{
  "vocab_size": 16384,
  "norm_eps": 1e-05,
  "beta1": 0.95,
  "beta2": 0.98,
  "lr_head": 0.00649,
  "grad_clip": 2.0
}
Each number is 200 + 40 x the weight over its row's rms, rounded and kept within 0 to 999. Layers, rows and columns count from 0. The size before them is the row's rms in percent of the matrix's.

# down: layer 7 MLP down (transposed), 704x512, rms 0.161, rows 234-237, columns 384-511
# gate: layer 7 MLP gate, 704x512, rms 0.153, rows 235-238, columns 384-511
# up: layer 7 MLP up, 704x512, rms 0.166, rows 235-237, columns 384-511
down234,095,201,220,256,210,246,197,187,302,196,200,169,140,197,200,212,204,268,199,226,198,202,229,214,185,180,270,187,173,244,227,249,192,179,215,229,245,141,243,220,258,222,209,217,235,202,203,212,216,177,137,258,272,204,141,263,173,223,183,261,277,148,289,222,162,176,205,205,162,147,219,201,211,192,240,182,202,193,178,202,168,207,222,100,190,196,155,199,199,136,206,257,186,280,179,216,177,158,190,233,180,202,230,165,167,265,192,210,177,175,0,184,216,150,137,200,174,196,168,198,230,171,233,207,211,228,210,272,147
gate235,094,238,221,206,228,219,155,197,171,161,174,204,198,242,180,204,204,184,189,166,110,193,228,215,201,145,185,263,164,195,148,198,266,181,220,220,277,173,214,281,210,217,246,195,202,159,127,197,287,172,167,141,288,128,204,325,174,130,222,152,220,214,180,176,255,170,148,179,161,140,146,298,249,280,272,187,186,227,152,146,229,177,247,208,228,297,218,196,186,218,172,255,192,156,166,164,205,158,207,197,188,239,266,186,240,204,230,233,241,169,232,191,172,203,157,153,234,191,164,232,208,313,173,189,110,236,181,203,172
up235,095,334,153,192,220,245,131,274,181,174,272,165,220,176,222,185,225,192,196,157,156,207,194,278,200,159,221,165,130,220,192,107,306,140,243,243,274,132,220,226,155,232,229,235,220,153,186,105,271,246,160,229,175,215,187,270,252,168,201,160,184,269,254,161,259,178,227,143,201,162,135,228,199,208,171,150,209,244,147,157,197,226,234,148,255,216,209,239,176,231,132,211,180,158,159,192,189,183,237,165,213,236,259,147,185,141,191,216,172,163,180,222,145,252,63,137,167,237,137,245,182,243,216,118,125,195,185,209,187
down235,101,228,228,196,208,214,198,180,149,150,201,152,204,69,282,216,159,237,204,186,284,178,193,264,173,176,145,185,183,231,278,146,181,188,115,180,159,229,267,159,205,193,201,200,200,233,184,159,186,130,131,269,231,211,196,213,170,228,135,178,167,179,194,151,142,259,129,224,175,180,230,205,199,199,177,238,197,211,157,247,152,220,220,211,248,217,247,206,214,218,162,209,229,167,185,169,229,203,163,168,188,124,181,273,237,228,247,140,150,226,149,166,278,181,138,203,265,327,151,229,197,143,194,305,238,211,159,125,236
gate236,105,210,187,197,194,227,120,212,265,217,173,250,238,168,115,162,160,216,248,274,185,221,190,295,119,259,179,215,150,235,184,208,236,230,172,198,238,115,264,238,145,201,171,179,186,239,177,264,246,114,185,164,215,156,161,218,205,187,235,187,206,138,181,204,208,214,219,196,126,225,128,138,154,280,222,135,138,197,219,245,77,149,226,193,267,190,253,201,181,172,184,278,136,207,163,238,227,203,237,194,203,161,178,209,145,209,326,176,221,180,207,207,246,207,243,237,165,246,176,239,250,235,210,124,183,246,246,241,168
up236,102,226,201,171,182,176,180,245,197,229,266,179,222,252,200,168,147,221,236,303,174,172,152,163,203,212,143,242,184,278,203,86,171,176,160,202,212,102,225,177,190,187,256,213,178,263,109,206,205,202,229,212,221,166,220,172,205,223,212,195,145,192,203,224,224,150,239,267,212,324,165,192,146,216,238,195,220,170,205,202,208,151,176,248,203,275,213,188,171,149,191,245,195,155,192,237,153,187,230,204,197,205,126,183,178,215,289,158,208,213,196,190,214,218,140,230,222,237,216,179,170,192,200,230,160,171,210,157,115
down236,102,186,187,166,247,204,213,245,208,264,172,230,210,249,145,184,155,194,235,212,211,197,162,254,225,287,230,230,176,271,204,113,202,219,201,189,154,228,181,200,240,167,249,242,163,153,160,194,207,210,172,182,138,176,176,271,158,167,237,163,170,217,208,171,242,239,209,232,227,249,135,183,199,197,223,185,178,184,162,235,203,162,209,233,188,236,182,241,191,180,226,173,215,136,246,280,152,128,248,221,252,243,139,157,145,234,166,141,209,243,194,229,257,173,220,213,117,238,210,114,158,157,239,197,196,244,185,206,215
gate237,093,174,145,206,164,193,234,237,252,207,223,183,279,208,250,195,207,217,256,142,169,146,135,173,193,256,193,216,196,227,188,197,168,182,244,166,181,257,228,237,184,212,181,194,151,252,174,180,186,202,124,227,217,180,222,189,323,201,212,196,201,143,209,223,144,207,218,213,218,141,306,162,180,234,201,149,181,192,130,197,214,127,188,142,209,242,186,310,154,217,201,227,220,179,204,183,204,233,279,248,243,202,159,207,173,195,225,126,242,149,162,248,237,195,212,207,193,161,140,211,178,240,142,210,230,291,203,129,169
up237,087,290,190,162,139,196,260,241,209,188,135,251,245,144,239,166,175,267,192,200,163,231,235,175,260,152,183,204,209,255,167,244,190,211,191,202,256,189,216,195,160,227,162,201,189,111,204,202,126,195,282,234,168,196,271,171,224,178,218,133,184,205,248,206,260,166,226,191,164,173,188,227,208,234,224,185,216,193,209,203,138,278,121,198,274,130,203,227,293,185,108,224,286,178,172,156,241,189,177,220,211,274,247,222,209,149,195,212,208,171,202,177,227,146,157,209,132,223,238,157,205,238,245,118,161,231,275,150,299
down237,089,212,215,127,222,240,155,232,199,186,214,177,161,178,145,190,217,198,175,265,219,193,130,268,254,162,178,296,211,187,213,196,180,169,223,169,234,166,189,267,239,157,169,238,161,147,132,201,223,215,213,205,237,101,248,195,176,117,242,298,225,165,179,248,205,171,169,157,199,165,266,188,191,187,230,229,174,228,182,239,212,231,223,167,164,167,189,188,109,222,298,226,189,178,147,217,247,158,218,249,198,223,146,146,206,230,179,240,151,187,121,120,180,220,201,201,152,110,146,145,208,124,189,200,228,210,197,184,194
gate238,090,255,179,181,212,211,232,123,199,182,202,248,177,260,224,209,213,206,139,194,165,256,176,223,251,177,175,197,142,167,255,209,228,231,141,236,210,242,223,205,226,195,203,254,148,192,163,187,269,121,211,220,263,162,205,226,173,128,186,148,247,269,57,193,214,249,179,228,175,180,233,254,207,117,168,144,143,241,209,185,184,171,251,245,238,231,185,204,192,224,179,180,210,163,218,123,191,241,208,196,153,183,181,192,199,188,182,101,196,296,151,230,153,169,177,318,209,178,204,211,211,203,202,263,241,156,214,173,211